{"norm": "layernorm", "positions": "learned", "attn_scale": 0.177, "parallel_block": false, "init_std_up": 0.0631, "optimizer": "adam_variant", "schedule": "wsd", "decay_shape": "linear", "final_lr_fraction": 0.1, "seq_len": 128, "steps": 3916}
Each number is 128 + 24 x the weight over its row's rms, rounded and kept within 0 to 255. Layers, rows and columns count from 0. The size above them is the row's rms in percent of the matrix's.

# layer 7 MLP up, 384x96, rms 0.123, rows 106-141, columns 0-95
size [ 83 100 104  97  88  90 102  96  92  95 100  84 109  97  98 104 110  99  95  99 105  72  80 103 106 102 104 101 101  97  97 103  98 103  94 107]
[[114 101 149 134 137 152 137 108 133 147 117 134 146 108 122 117 121 115 150 126 112 122 129 141 147  77 103 158 100 143  99 149 154 141 146 125 156 118 116 126 123 102 137 156 138 150 129 123 100 141 100 126 139 163 128 111 174 112 101 145  94  80 126  85 154 148 119 106 143 109 117  88 113 124 135 168  94 131 128 137 186 132 155 147 148 158 188 154 155 122 111 113  89 203 113  93]
 [134 143 133  98 147 163 116  85 136  50 117 150 156 122 156 123 124 114 136 141 143 114 103  84 142 158 132 133 110 122 168 141 127  77 171 167 119  96  92 129 111 145 148 124 145 109 112 133 118 158 131 113 140 147 138 107 112 163  40 147 140  97 142 158 127 135 125 144 140 146 118  99 137 157 123  86 144 143 136 131 131 126 127  97 132 127 152 148 127 143 164  79 139 133 128 117]
 [143 133  85 124  96 103 144 113 171 162 122 129 114 121 147 121 124 126 132 143 103  89 124 120 131 131  94 138 140 100 110  72 153 156 134 162  99 159 167 128  94 137 123  85 134 137 133 107 127 155 137 110 120 111 111 181 119 115 115  93 113 108 107 176  78 148 104 127 143  57 114 182 134 118 106 139 148 146 109 126 120 121 126 120 125 104 107 137 174 116  98 109 127 160 137 149]
 [122 134 135  78 137 119 108 140  94 117 146 100 138 136 100 155 114 108 148 155 133 141 123 151 111 123 104 130 109 150 134  93 146 103 127 103  95 134 136 111 138 160 139 167 167 119  88 158 148 134 121 187 117 133  75 136 111 139 109 132 129 178 129 156  93 162 119 110 133 145 123 167 134 114  89 133 135 155 123 106 186 139 105 131 128 140  91 145 158 120  98  96  77 136 136 176]
 [ 94 119  82 139 145 107 143 119 146 122 150 150 136 102 154 151 127 134 129 111 126  97 133 144 128 118  87  89 125 140 144 122 143 164 123 122 138 107  98 140  99 124 101 114 160 132 126 162 127 150 154 133 141  87  84 132  97 166 162  95 157 146 105 116 149 170 125 153 126  75  90 125 142 130 113 177  99 114  97 168 109 147 165 118 159 141  86 134 129 139 126 119 166  98 141 174]
 [121  69 155 166  92  94 114 133 102 100 142 119 122 138 134  85 127 149 169 126 101 110 133 134 130 105 147 143 132 131 146 134 147 168 152 132 153 107 166 116 144 105 107 151 164 140 132 136  92 168 150 123 112 123 103 121  53 107 156  90 131 135 134  97 122 122 159 129 149 169 128 108 125 140 109 158 158 147 145 136 158 111 141 113 124 108 148 177 151  86 121 111  85 145 125 142]
 [133 117 119 104 108 144 165 187 124  83 163 128 146 111 124 129 149 158 138 122 126 122 102 134 142 121 117 145 165 122 166  89 133 128 103 166 120 174 167  89 110 114 163 129 105 111 118 105 132 136 109 108 145 136 135 124  92 129  95 136 154 116  73 140 121 143 132 144 190 171  90 147  95  95 139 138 152  92 109 138 119 168 131  95 130 167 137 145 102 133  96 116 111 124 121 124]
 [110 115  90 126 134  91 106  85 134  89 119 154  85 128 113 156 125 135 158  82 111 118 115 118 164 153 142 141 142 113 110 159 155 122 145 127 148 118 122  71 168  99 135 108 106 107 136 137 102 137 153 144 129 184 108 149 130 150 101 173 159 139 115  77 121 149 125 156 135 109 151 132 123 137 160 146 121  57 117 133 184 159 117 137 139 141 111 126 141 120 115 132 159 131 114 137]
 [157 125 171 154 131 103 128  79 150 101 162 108 106 108 163 118 122 153 120 146 131 103 117 125 143 100 116 126 109 168 125 106 175 126 150 108 150  81 120 132 126 115 124 160 164  82 117 147 107 156 154 106  97 139 117 155 122 148 194 128 133 159 108  83 129 113 133 108 153 138 109  88 148 153 139  83 119 124 154 132 136 122 153 156 178 141 125 155 134 138 118 100 140 140 155 104]
 [ 99 181 113 153  98 135 131 127 164 102 120 151 151 107 137 126 143 156 135 135 110  96 154 123 159 109 112  77 133 108 114  86  80 130 129 144 136  69 151 143 132 139 146 149 121 124 124 149 126  98 126 104 132 138 123 125 123 137 126 115 115 136 107 124 124 125  82 132  93 103 105 114 131 159 139 138 112 130 213 149 134 143 134 153 117 146 104 118  95 103 147 128  82 171  80 167]
 [121 107 155 101  90 121  94 186 103 121 112 122 146 104 147 135 128 117 143 137 128 128 113 128 117 152 123 146 149 146 135 133 152 148 132 147 109 128 154 126 136  96 111 140 121 109 149 104  97 154 145 154 115 137 130  93 138  81 150 152 134 154 104  81 146  70 133 120 140 158 172 115 150 112 145 125 135  99 135 151 184 127 174 137 162 139 176 151 147 189  96 109 129 108 100 100]
 [185 132 123 131 131 143 138 106 119 177 137 119 136  98 163 137 120 102 165 131 100 112 190 125 134 112 130 118 130 176 165 154 100 130 143 127 134 140  90 145 118 140 159 123 122 163  84 136 105 119 138 143 118 136 114 147 110 120 164 152 131 110 127  89 142 100  74 108 179 150 138 114 159 151 133 133 125 136 140 147 122 125  96 111 162  85  71 106  94 115 115 132 107 132 123 168]
 [121  97 139 102 156 108 114 119 119 136 131 117 111 134 168 174 153 130 157  98 128 150  96 102 151 117 142  74 134 103 143 130 146 117 164 143 143 111 120 148 121 118 136 148 161 126 111 116  82 163 145 160 176 151 100 104  96 140 107 129 140 138 130 138 134  81 106  89 134 108  98  83 139 134 107 177 105 144  90 142 144 171 124 137 150 147 135 104 173 137  96 128 108 137 117 176]
 [125 148 139 140 168 134 142 128 152 138 142 122  94 117 134 130 153 113 159  87  79  86 116 141 149 109 123 140  90  95 162 157 156 107 164 138 118 189  84 123 130 104  79 137 147 130  82 100 143 126 133 140 151 132 107 127 159 109 137 158 156 114 132  84 179 125 139 103 124 134 109 113  73 157 120 138 124 116 122 106 116 146 143 154 164 110 126 129 128 158  88 136 147 152 102 124]
 [143 160 117 131 113 134 136 154 148  96 121 101 123 153 111  98 149 143 127 133 108  93 169  99 157 129 123  76 155  70 145 132 130 144 144 153  97 104 106  78 126  90 164  78 137 120 153 127 115 124 136 130 119 127 148 146 118 155 143  99 141 158 150 168  93 135 107 122 158 117 120 154 157 107 124 153 123 139  96 174 100 148 158 100 165 178 130 122 121 143 133  93 107 114 103 137]
 [163 105 130 137 140 123 170  95 127 129 178 123 145 106 121 136 129 106 123 119 136 125 134 107 108 136 114 159  91 112  76 160 147 124 165 140 126 139 120 123 111  77 117 153 159 118 133 115 127 114 130 125 166 106 125 103 128  98 165 172 151 101  78  98 175  96 137 115 102 121 128  95 134 164  93  90 123  93 100 160 165 135 136 154 134 124 193 128 135 154 136 133 124 133 144 117]
 [133 170 137 120 154 121 107 127 145 123 124 140 146 148 144  87 146 123 118 100 110 139 125 127 129 114  99 120  71 138 144 151  79 147 165 129 169 129 141 117 131  86 125 128 168 133 138 114 106  91 110 137 134 136 122 154 107 110  60 178 120 155 131 104 116 124 134 120 181 138 126 127 142 147 117 187 158 104 114 129 152 120 100 137 138 110 120 146 128  98  94  47 135 121 130 128]
 [103 108 157 135 144  82 107 144 160 100 132 134 155 108 153 111 142 101 140 148 116 112 130 115  84 169 141 101  88 115 150  97 179 119 140 152 103 116 110 131  84 135  91  98 127 119 144 151 108 106 118 130 134 127 114 139  58 180 163 113 148 154 135 125 120 141  96 123 131 161 128 152 142 123 125 117 157 113 117 128 122 143 189 140 160 165 151 154 161 136 121 106 101 142 152 125]
 [138 123 121 108 129 102 143 155 136 101  98 104 169 140 146 142 121 167 124 104 119 138 107 122 135 144 158 144 122 100 173 122 127  89 120 168 125 140 142 121 148 126 147 120 115  83 122 110 137 150 113 135 164 106 130  93 110 145 131 112 173 148 123 122 123 117 103  72 115 115 179 171 112 142 123 118 124  83  89 183 151 140  69 112 135 162 114 139 113 160  96 106  79 129 120 126]
 [130 115 106  95 123  70 151 132 122 137 130 146 118 154 101 142  69  86  66  84 115 131  89 119 124  77 120 112  83 139 135 161 112 152 186 151 161 116 116 136 155 112 132  96 108  86 145  92 121 126 124 123 167 167 142 143 124 147 123 158 128 130 117 103 146 158 104 129 110 138 149 133 132 134 129 158 141 166 118 133 119 128 126  97 137 123 116  93 130 132 120 115 130 134  78 140]
 [166 146 134 123 119  93 147 153 127 113 153 112 122  98 120 107 112 116 140 102 102 141  81 115 155 146 102 127 119 143 159 105 135 151 115 100 153 128 152 130 116 124 138 118 164 141  72 129 113 149 124 123  97 117 112 198 134  89 143 145 157 161 101 116 115 114 116 121 135 157  70 112 151 127 114 118 105 163 115  88 129 119 138 153 173 146 129 140 190 121 138  76 156 124 127 159]
 [144  92 170 134 155 121 131 118 105 107 147 100 121 130 112 142 166 121 152  84  99 125 103 125 149 107 109 155 132 153 106 130 139 129 170 131 144 114 171 143 124 137 144  92 116 142 134 117 130 146 122 127 128 156 112 124 107 140 116 137 196 114 126 113 134 116 123 123 162 129 162 108 194 111 136 160 113 135 105 144 181 190 140 158 147 140 145 174  70 123 116 118  98 137  93 138]
 [114  62 120 118 121 123  87 128 134 150  87 131 123 104  87 135 106 110 176 113 147 125 115 144 113 118 113 129  76 164  87 127 124 118 179 117 142 128 194 138 113 166 143 121 149 106 118 134 100 139 163 112 193 151 126 117 132 131  90 161 125 129  90 117 130 158 129 131 145 137 108  96 130 129  98 140 131 171 129 116  76 144 105 148 139 100 117 120 109 131 149 116 135 139 137 126]
 [159  79 154 120 125 142 103  84 112 130 120 127 120 126 121 129 107 132 121 144  63 109 117 166 171 121 135 106 180 179 174 145 135 123 133 141 130 122 142 137 135 158 125 122 112 103 109 110 119 179 155 104  99  91 100  97 173  90 151 112 138  81 135 135 144 150 113 117 159 124  97 132 125 167 150  94 138 123 118 132 141 149 154 123 131  99 151 137 144 139 121 121 130 170  90 122]
 [131 130 134 109 120 135  94 145 152 156 164 103 107 131 170 152 137 100 155 131 109  96 136 100 133 167 121 124 122  89 152 152 134 103 132 135 115 141 126 131 129 151  93 160 101  84 102 137 157 150 163 103 169 130 132 157 128 114 160  97 126 102 143 116 129 118 107 136 130  81  98 120 108 118  99  80 150  82 102 139 164 150 117 105 161 153  97  88 107  73 132  99 116 153 140 129]
 [108  99  95 155 102 131 145 118 168 106 143 145 175  96 149 130 119  98 118 118 117 127 136  86 185 105 108 128 126  89 150 177 163 155 146 170 108 121 103 132 173 173 157 107 114 145 134 101 113 115 103 123 140 114 146 150 150 124  93 125 136 148 129 126 122 151  90  95 138 108 114 153 145 143 138  98 113 107 103 131 137 117 135  84 142 128 145 129 127 133 144 122  63 108 132 175]
 [113 141 139 145 157 103 144  86 143 119 104 125 141 109 102 132 144 138  85 132 103 124 135 186 106 126 117 156 109 153 139 120 162 107 155 150 110 116 103 122 126 131  89 140 152 118 121 106 122 111 115 119 180 131 135 144 147 143 115 152 125 138  98  98  68 121 150 117 164 140 114  95 125 197  89 117 145 112  93 133 173 110 127 138  66 113 157 145 129 170  94 114 130 145 116 128]
 [ 92 123 122 114 115  73  67 118 171 110 137 170 160 118 173 123 125 108 113 128 106 153 146 113 156 105 101 146 164 152 175 121 181 150 146  99 147 111 111 150 106 122 137 169 114 129 101 109  90 149 135 144 110 140 130 107  74 109 114 141 129  94  90 134 107 135 144 126 119 152 120 113 150 114 147 106 147 153 158 109 146  98 122 176 127 135 164 138 133 132 105 119 123 103 111 128]
 [136 115  60 112 116 143 155 123 150 150 115 158 162 135 107 129 128 112 114 143 134 156 122 102 172 150 113 120 149 111 112 152 129  65 143 133  81 113 111 110 106 109 168  84 138 125 106 162 124 108 108 141 120 138 114  67 112 128 113 148 148 128 135 143 137  88 154 116 149  99 138 158 128 113 138 111 134 130 152 150 150 141 105 133 114 142 122 137 163 127 152  90  48 111 102 134]
 [137  98  79 164 157 101  92  82 158 135 130 165 140 104 112  98 141 131 126 108 121  91 118 138 139 124 126 159 150 140 114 164 188 135 132 129 113  88 141 110  90  83 105 121 140 118 127 185 119 178 115 126 133 107 115  69 152 116 119 138 138  74 111 144 140 132 124  88 151  92 114 120 136 109 115 120 146 127 143 132 132 108 122 152 148 142 122 109 162 119 122 143 126  86 105 144]
 [121 152  85 130 134 118 113  75 111 138 104 142 143  96  98 187 144 162 142 111 137 109 157 152 184 151 131  52 128 131 113 124 124 149  92 142 111 104 115 164 102 142 127 115 146 128 132 143 129 142 139 108  92 123 123 134 136 171 125 125 123 148 136  79 140 107 153 143 125 127 182 153 155 134 108 139 142 110 105 148 139 167 130 122 147 114 100 102 133  74 135 107 123 169 122 134]
 [139 141 170 107 106  94  93 121 148 157  73 169  93 152 127 119 140 144 150 143 110 110 150 125 156 134 131  89 176  92 125 121 150  90 115  93 145  88 122 118  87 153 106 151 148 147 129 184 105 126 164 150 109 119 114 126 114 154 110 115 148 174 112 107 146 100 138 152 146 116 130 117 121 129 105  99 148 152 167 156 143 144 149 166 109 143 155 103 122 115 134 151  96 142 125 110]
 [150 134 159 126 149 118 168 138 144 135 125 117 109 120 124 169 106 108 143 201  89 115 118 132 168 144 124 121 125 118 117 156 114 136 132 142 148 117 160 148 125 114  94  91 157  80  85 119 108 163 106 172 106 110 127  93 148 123 115 107 117 122 118 146 148 132 118 111 120 118 151  98 163 178  80  97 101 154  89 136  92 137 122 138 104 128 126 119 184 123 162 111 158 127 135 131]
 [142  91 111  83 151 138 139 134 125 168 136 104  45  82 156 122 121 144 135 132 135 160 114 117 113 112 138 112 108 140 108 105 133 130  97 160 153 106 147 126 144 111  88 145 123 134 153 121 148 178 165 134 147 157 125 145 133  90 136 145 120 151 126 129 114 100 131  83 162 106 126 130 123 127 168 138 111 156 173 163 117 127 137 165 114 136 123 120  99 148 122  75 121  95 115 164]
 [121 131 115  93 128 144 115 142 137 141  78 171 123  86 100 125 168 143 112 162 121  88 125  97 102 144 125  93 102  81 124  95  99 132 138 145 152 160 141 152 131 103 129 124 127 130 137 110 108 135 128 155 173 113 136 147 142 136  71 154 140 113 146 149 115 116 120 102 163 130 135 120 131 143 156 169 160 140 144 147 142 153 161 133 142  85  75  75  90 145 143 142 105 135 158 132]
 [115 144 131 139 116  62 121 109 143 148 106 130 188 116 120 125 128 101 143 164 119 105 155 132 148 105 128  83 112 141  97 131 141 137 156 143 142 120 128 169 106 127  97 137 120 112 101 151 125 115 100 108 109 151 127 132 165  89 103 106 117  99 158 130  94 111 103 180 110 143 145 174 140 142 153 118 124 121 174 165 137 183 143 118  91 125 146 155 107 110 128 146  95 151 104 162]]
# layer 7 MLP down (transposed), 384x96, rms 0.112, rows 106-141, columns 0-95
size [ 83  94 102 103  90  92  99  93  99  97 104  85 138 105  99  92 112  95  97  98 104  80  80 103  97 111  99  96 101 104  91 104 103 113  94 111]
[[127 169 153 121 126 124 139 132 110 113 101 106 106 151 122 134 128 125 125 150 151  82 128 144 157 108 148 132 132 138  98 138  90 135 161 119  96 150 112 142 152 162 139 109 154 123 134 154 121 132 144 141 111  90 145 122 130 141 140 120 153 151 161 128 110 105 150 132  87 182 129 132 111 156 124 103  12 122 111 140 119 151 118 128 148  67 114 105 105 134 129 178 131 138 115 139]
 [111 121 135 114  79  98 139 158 161 134 123 132 131 119  87 105 115 163 151 160 126 120  68 131 142  92 116 143 155 154 136 146 106 146 133  72  81 144 146 151 108 128 127 128  93 115 131 170 118 121 130 170 149 101 163 121 114 160 144 162 118 144 133 105 164  75 108 135  89 147 139 135 157 122 107 119 164 103 143 117 124 119 107 144 126 137 143 151 111 150 159 154 104 144 112  76]
 [135 146 123 105 117 113 168 153 160 152 164  86 105 116 164 104 156 157 177 120 119 128 161 155  86 104 127 144  98 125 102 143 133 113 126 135 137 108 149 160 109 117 139  75 110 136 131 157 139  94 141 109 116  79 152 104 121 145 142 100  93 130 154 141 137 112 154 170 145 133 106 153 122 123 119 145 117 143 154 129  90 142 126 166  78 123 128  65 143 111 126 140 155  88 122 115]
 [169 135 132 137 125 142 116 130 149 100 106 112 127 136 190 112 155 161 122 144 141 117 139 113 100 113 127 138 145 151 127 149 124 119 159 167 161 121 110 163 172 135 114 102 115  94 149  95 137 125 131 103 138 124 122 123 123  99 106 182 158 135 181  95  66  90 100 126 121 100  85 113 114 130 160  74 131 151 118 131  91 157 150 157 112 143 136  96 134 106 126 136 136 111 146 107]
 [123  98 153 129 114 118 114 161 150  89 162 117 168 165 126 122 109 124 108 154 134 146 143 118  85 118 167 141 116 137 163  96  95 136 116 136 127  96 176 128 133 105 135 129 106 110 110 117 118 125 211 137 134 163  65 137 126 112 123 114 136 122  99 154 115 103 141 133 150 148 102 133 117  92 136 104  87 143 142 103 120 103 119 154 101 161 145 156 118 120 130 169 106 135 176 128]
 [130 102 126 157 196 169 152 142 108 157 108 158  85 113  96 104 125  96 125 143 123  95 179 130 131 122 139 136 100 116 134 120  98  86 174 129 106 142 114 140 164 131 132 132  98 135 115 145 153 143  99 189 132 123 152 136 158 138 106 136  95 118 145 156 152 125 123 122 103 124 131 123 106 137  97  72 127 124  94 111 143 105 123 112 126 138  79 139 134 157 170 170 135 132 114 117]
 [172 164 134 101 115 125 153 131 102 153 116  95  77 161  88 133 108 142 128 108 111 120 128 106 132 156 137 162 181 118 133 149 104 130  80 104 118 101 107 155 106 111 131 133 128 127 111 134 126 126 145 126 140 139 110 144  83  93 122 107 141 140 133 174 142 109  85 184 143 157 111  81 148 129  88 125 168 146 115 171 131 146 106 128 103 146 160 104 130 144 134 153  92 127 155 136]
 [142 144 101 124 130 101 154 178 117 111 157 171 126  95 170 134 116 135  96 113 151 107 161 129 111 123 138 107 128  60 169  94 118 168 131 154 152  98 142 127 106  88 117 117 127 121 143 120 153 133  94 149 144 103 189 116 136 118 132 109 100 151 151 129 129  93 152 151 136 157 106 158 125 139 116 113  54 149 145 131 114 148 106 155 127 108 136 143 140 132  98 109 105 130 109 124]
 [110  98  89  84 112 158 107 162  56  95 137  81 159 134 153  93 124 140 141 125 149 140 114 161 145 126 137 128 118 129 143  72 113 123 137 122  97 173 132 124 127 113 152 103 127 120 124 159 135 105 156 151 100 118 118 118 111 146 149 156 150 127 136 154 129 158 148 123  97 114 117 168 125 102  88 157 116 164  93 137 124 161 135 129  90 152 127 112 125 129 123 188 137 124 141 162]
 [132 128 114  89 111  87  86 138 136 143 121 107  79 136 151 152 173 125 174  89  95 138 124 146 121 144 125 119 159 118 157 110 133 108  69 119 132 103 129 107 103 114 112 109 144 145 131 158 150 171 154 121 102 132 142 115 100 105 130 106 122 164 126 154 130 152 158 115 101 168  85 162 105 150 138  93 108 119 130 129 140 127 112 118 125 155 143 169 116 151 165 129 184 106 160 119]
 [143 105 129 115  85 148 142  63 118 122 135  85  75 107 122 105 117 154 149 144  86  99 110 127  85 153 167 163 151 170 138 114 132 133 100 107 146 142 132 136 147 157 139 137 112 139 141 127 141 162 124 152 110 136 155  76 137 157 107 102 114 124 170 156 158 115 139 139 106 129 115 130 147 105 138 126 153 111 118 153 127 145 145 109 146 115  68  84 115 148 169 145 138 110 107 127]
 [ 77 134 159 166 160 101 122 172 151 103 125 139 141 113  91 146 110 155 115 131 102 181 135 159 129 126 112 130 162 125 130  92  97 160 145 122 127  85 109  90 139 116 135 123 123 106 141 139 133 145 119 129 129  95 182 119 150 132 153 142 126 135 129 144 118 103 158 157 117 145 132 135 144  98 144 106  44 147 158 118  91  92 119 158 133 139 100 146 131 112  97 100 113 141 145 105]
 [136 107 141 132 137 129 130 142 102 149 153 109 122 140 125 127 139 101 138 113 119 163 119  81 156 110 114  95 115 130 131 127 134 112 159 158 155 149 132 142 139 117 131 178 139 114  99 113  40 169 124 159 120 164 145 147 119 116  81 124 150 122 128 143 149 122 111  92 151 111 142 122 125 120 121 183  37 127 105 140 139 128 141 168 123 133 144 120 167 121  97 125 111 134  98 130]
 [136 150 137 100 130 106 121 170 105 143 139 116 111 162 169 146 118 146 125 123 131 118 162 141 147  74 133 106 146  80 137  96 111 106 121 166 137 102  93 132 155  90  93 113 132 142 140 111 123  78 132 126 123 124 146  97  58 127 114 129 148 115 159 134 125 133 138 116 163 162  87 144 132 103 156 160 123 157 143 180 129 146 113 143 119  95 136 130 127 101 149  90 178 142 150 120]
 [123  91 117 142 147 128 155 147 166 112 149 145 137  70 134 134 140 151 119 101  92 153  67 114 166 122 153 114 149 158 145 148 115 153 125 106 144  95 135 110 154 109 148 139 142 148 129 140 131 106 139  97 122 125 174 110  78  75 152 117 105  98  94 104 151 132 153 119  91 146 157 131 121 113 144 114 126 143 172  75 123 120 156 121 148  84 163 137 120 127 156 147 131 116 127 144]
 [137 101 115 162 123 103 139 104 115 112 153 132 102 136 150 118 126 167 167 156 156 120 126 141  67  90 110 125 179 161 155 156 138 132  94 121 114 106 148  71 146 135 142 140 100 115 154 114 130 132 134 101 114 119 144 108 145 145 111 119 121 115 100 130 104 166 136 119 144 142 100 116 136  90  92 151 129 161  97  83 125 142 167 139 138 131 154 148 140  91 131 105 121 105 161 194]
 [147 159 133 105 132 176  64 140 148 137 149 153 158 133  84 160 104 105 112  86 176 152 113 121 103 128 112  97 113 154 118 173 121 178 140 166 136 125 119 102 130 136 154 111 113  72 125 174 136 138 118  83 115 118 140  99 115 120 120 150  95 138 136 135 140 120 119 178 115 128 138 129 103 117  95 153 162  80 137 128 119 127 126 160 112 120 119 140 136  92 134 142 123 128 120 161]
 [138 115 136 119 150 165 156 127 109 119 158 159 122 130 129 153  98 114 149 121 147 146 121 157 120 110 156 149 135 152 120 108  99 104 148 120 122 123 144  97 151 190 137 109 143 103 147 155  85 111  85 150  72 110  98 124 142 115 139  75 131 115 161 110 130 126 138 124 128 165  98 167 146  89 141 132 128 163 133 109  88  84 121 119 121 152 105 190 146 109 145 136 121 128 160  91]
 [154 147 150 143  99 113 125 142 138 148 153  99  98 113 138 101 153 137  97 115 155 123  99 124 177 136 132  92  98  91 111  87  87 105 135 131 159 117 134 163 123 102 127 156  89 154 140 117 130  87 154 141 141 131 145 122 128 114 115  94 107  81 152 158 142 121 173  77 178 158 142 131 114 122 137 129 127 152 144 106 107 165 119 148  84 158 114 151 125 154 149 137 124 145  87 148]
 [125 162 136  80  91 132 112 200 135 169 155 122  96 130 139 117 161 106 113 129 111 102 170 146 109 137  85 136 125  97 122 124 123 120 155 141 124  93 130 130 102 146 124 150 105  95 177 129 111 122 100 144 101 147 102 148 144 125 149 146 168 130 139 137 107 156  91 159 127 114 155 152 132 145  98 104 129  95 125 159 140 118 137 109 114 102 137 116 132 142 174  88 179 110 117  92]
 [141 113 141  65 119 105 147 118 133 156 152 139 151 163 138 155 110  94 122 112 116 133 119 100 112 133 124 121 150 129 104 115 138  71 145 143 111  81 116 164 142 169 134 100 139  74 111 147 147 152 136  97 108 126 148 114 144 120 137 182 109 113 144  87 136 140 122 111 118 137 183  71 126 153 163 157 158 130 128 136  86 149 130 104 119 110 121 141 141 133 133 151 107 122 181 113]
 [127 113 131 148 112 136 132 144 121  94 112  85 147 123 154 118  81 114 140 117  98 140 105 145 110 119  88 163 146 148  93  97 105 112 161 120 114  93 134 130 135 130 145  85 177  95 134 139 150 126 166  94 103 145 125 140 117 125 138 121 120 112 149 116 128 163 121 146 128 149 152 133 141 156 109 141 166 161 102 116 136 175 127 132 131 154 131 144  55 175 185 128  89 152 156 125]
 [135 134 108 142 128  84 122 153 102 113 152 164 123 129 143 153  97 180  95 170 127 145 139 142 116 123 156 129 128 137 170 163 153 112 142 119 134  90 116 134 140 119 103 127 118 142 122 106  87 107 101 158 137 124 152 110 158 154 126 123 164 163 127  93 122 141 144  90 100 175 150 140 153 147  94 105 111 103 152 147 139  82 115  80  81 133 117 136 127 114  82 164 125 123  91 148]
 [162 116 137 123 101 117 114 153 135 186 110  91  98 130 163 122  95  99 117 138 132 161 113 150  85 124 155 148  55 134 167 106  89 156  97 113  73 129 158 140 121 136 107 145 141  99 120 170 120 113 120 125 119 137 118 137  98 106 123 151  88 125 137 102 146 129 169 145 149 165 143 136 112 155 124 138 161 136 115 154  92 134 119 128 126  95 101 112 116 145 145 140 132 131 166 159]
 [142 136 120 167 124  98 167 156 141 131 123 114  91 133  84 118 108 115 113 152 127 142 146 116 117 119 141 100 109 129 118 164 118 125 128 144  95  80  94 120 173 125 138 126 132 136 139 180 133 156 142 102 130  76 152 148 137 108 169 122 117  93 144 122 202 102 112 117 141 171 142 132 124 115 146 127 131  82 146  93 122 137 114 144 125  86 163 126 101 151 163 172 141  97 112 134]
 [113  96 170 109 130 105  91 123 122 114 149  96 110 142 161 129 127  97 108 119 106 146 131 135 131 119 156 160 119 153 174 126 148  88 127 139 192 160 179 165 175 122 123 132 151 129 147 150 130  91 110 146 101 129 105 141 119 105 116 108 127 127  88 112 115 151 134 151  57 105  99 124 119 130 145 101 145 117 146 109 143 137 164 151 130 132 116 122 124 140  84 111 181 130 103 134]
 [159 138 138 120 126 104 139 170 135 126 114  52 129 139 174  94 127 124 130 119 128 116 115  49 157 122 141 138 136 106 120 153 110  98 142 101  97 125 120 112  88 106 174 105 117 118 125 162  89 134 149  89 102 135 123 105 172 151 137 136 138 166 113 137 173 126 147 140 132 171  96 115 140 110 134 134 152 154 112 145 131 145 137 110 146 129 134  96 145 140 120 116 154  84 140 159]
 [164 148 175 110 114 129 144 132 160 160 139  90 155 156 134 114 143 141  88 136 141 160 132 124 159 148 137 140 120  98 132 122  71  88 135 143  83 132 112 119 122 138 166 135 103 100 136 131 125 101 122  81  99 156 130 109 159 147 128 130 129 107 161 123 143 159 152 137 165 124 137 106  71 123 175 109 119 103 113 110  90 133  68 126 163 118 133 125 151 128  96 106 149 107 118 151]
 [ 88 117 108 117 143  93 176 141 135 157 135 116 147 111 167 117 169 138 129 145 116  87 120  98 128 143 152 140 100 159  96 139 145 110 139 134 173 101 166 156 123 102 147 156 159 140 156 148 113  90 129  98 165  99 140  99 121 149 113 152 136  97 136 150 102 147  99 138 125 126 100  85 163  80 134 147 160 110 129  99 113 135 119 118 142 125 122 114 142  55 153 105 121 117 140 120]
 [171 153 150 142  68 153 100 160 126 152 123 113 103 163 127 132 138 111  99 116 149 154 171 143 137 112 130 121 146 170  54 146 111 146 134 101 138 135 127  97 145 117 140 114 121 114 111  83 165  81 126 136 146 126 107 148 140 154 116 119 144 106 130  88 138 141 123 157 131 143 108 131 117 151 122 124 132 138 135 128  87 144 127 163 106 169  94  76 133 135 161  80 120 115 160 117]
 [ 84 124 138 150 134 114 122 148 123 132 178 161 111  91 124 136 134 110 117  96  75 128 146 111  99 100 142 139 155 107 106 154 168 119 116 145 142 131 159 143 153 132 106 114 121 111 124 146 117 145  88 101 128 128  79  87 131 150 137 133 114 122 124 102 128 145 160 157 107 147 161 162 120  84 139 167 143  92 155  87 133 136 117 131 135 150 117 175 152 155  67 118 157  94 158 137]
 [115  80 128 150 103 121 152 145 117 121 139  83 130 129 187 109 151  81  73 149 145 139 123 116 142 149 119 117 151 121 109 143 149 177 180 120 128 141 143 135 125 121 141 121 120 111 114 151  66 116 100 101 133  85  81 171  96 129 112 135 105 120 147 119 113 101 108 165 118 124 135 127 144 146 110 121 212 141 121 138 110 143 147 154 137 131 149 140 118 121 121 140 149 151 117 126]
 [129 139 138 101 141 142  90 136 123 126 157 165 126 176 115 115  97 108 104 123 152 155 109 158 122 117 175 132 130 123 176 135 177 123  98  88 119 134 121 154 147 108 113 137 130 176 117 138 142  93 141  97 112 146 117 131 166 129 156  95 131 146 143  60 124  97 104 142 129 117 152 140  99 143 139 103  99 191 120 116 140 141 114 106 152  73 121 141 111 141 127 149 146  87 118 118]
 [149 128  85 156 131  84 150 144 146  91 107 115 158 132 156 160 155 124  98 130 111 107 115 104 135 133 134  77 136 163  66 156 155 127 123  92 116 156 145 160 124 134 144 152 122 171 128 131 141  92 142 128 149 132 125  86 124 143 136 105 143 145 130 100  76 155  82 122  84 142  95 171 138  93 132 129 148 121  99 150 142 122 168 127 152 123 114 152 121 143 111 121 111 145 139 165]
 [ 90 123 122 194 145 131 111 166 119 111 149 126 150 108 117  65 120 124 130 109  68  96 134 153  95 121 152 145 109 143 139  95 161 111 169 140 129 120 129 116  97 132 106 114 165 117 123 141 167 149  91 123 169 150 195 134 137 141 122 137 134 114 125 106 130 127 121 157 169 113 144 122 124 160 130 139 121 146 120  99  93 138 114 104  88 117 133 167 113 119  98 143 134 158 131  97]
 [140 145 125  93 139 158 165 167 128 102 120 156  93 126 145 169 113 130  88 158 136 125  89  99 111 111 108 168 154  90 120  85 133 123 129 140 110  97 143 118 131 109 102 145 135 103 143  87 140 146 172 133 125  90 115 102 104 150 176 146 160 119 108 128 126 182 117 137  90 139 110 115 116 178 139  95 144 139 116 124  97 124 137 117 141 135 136 184 135 113 104 117 140 122 170 106]]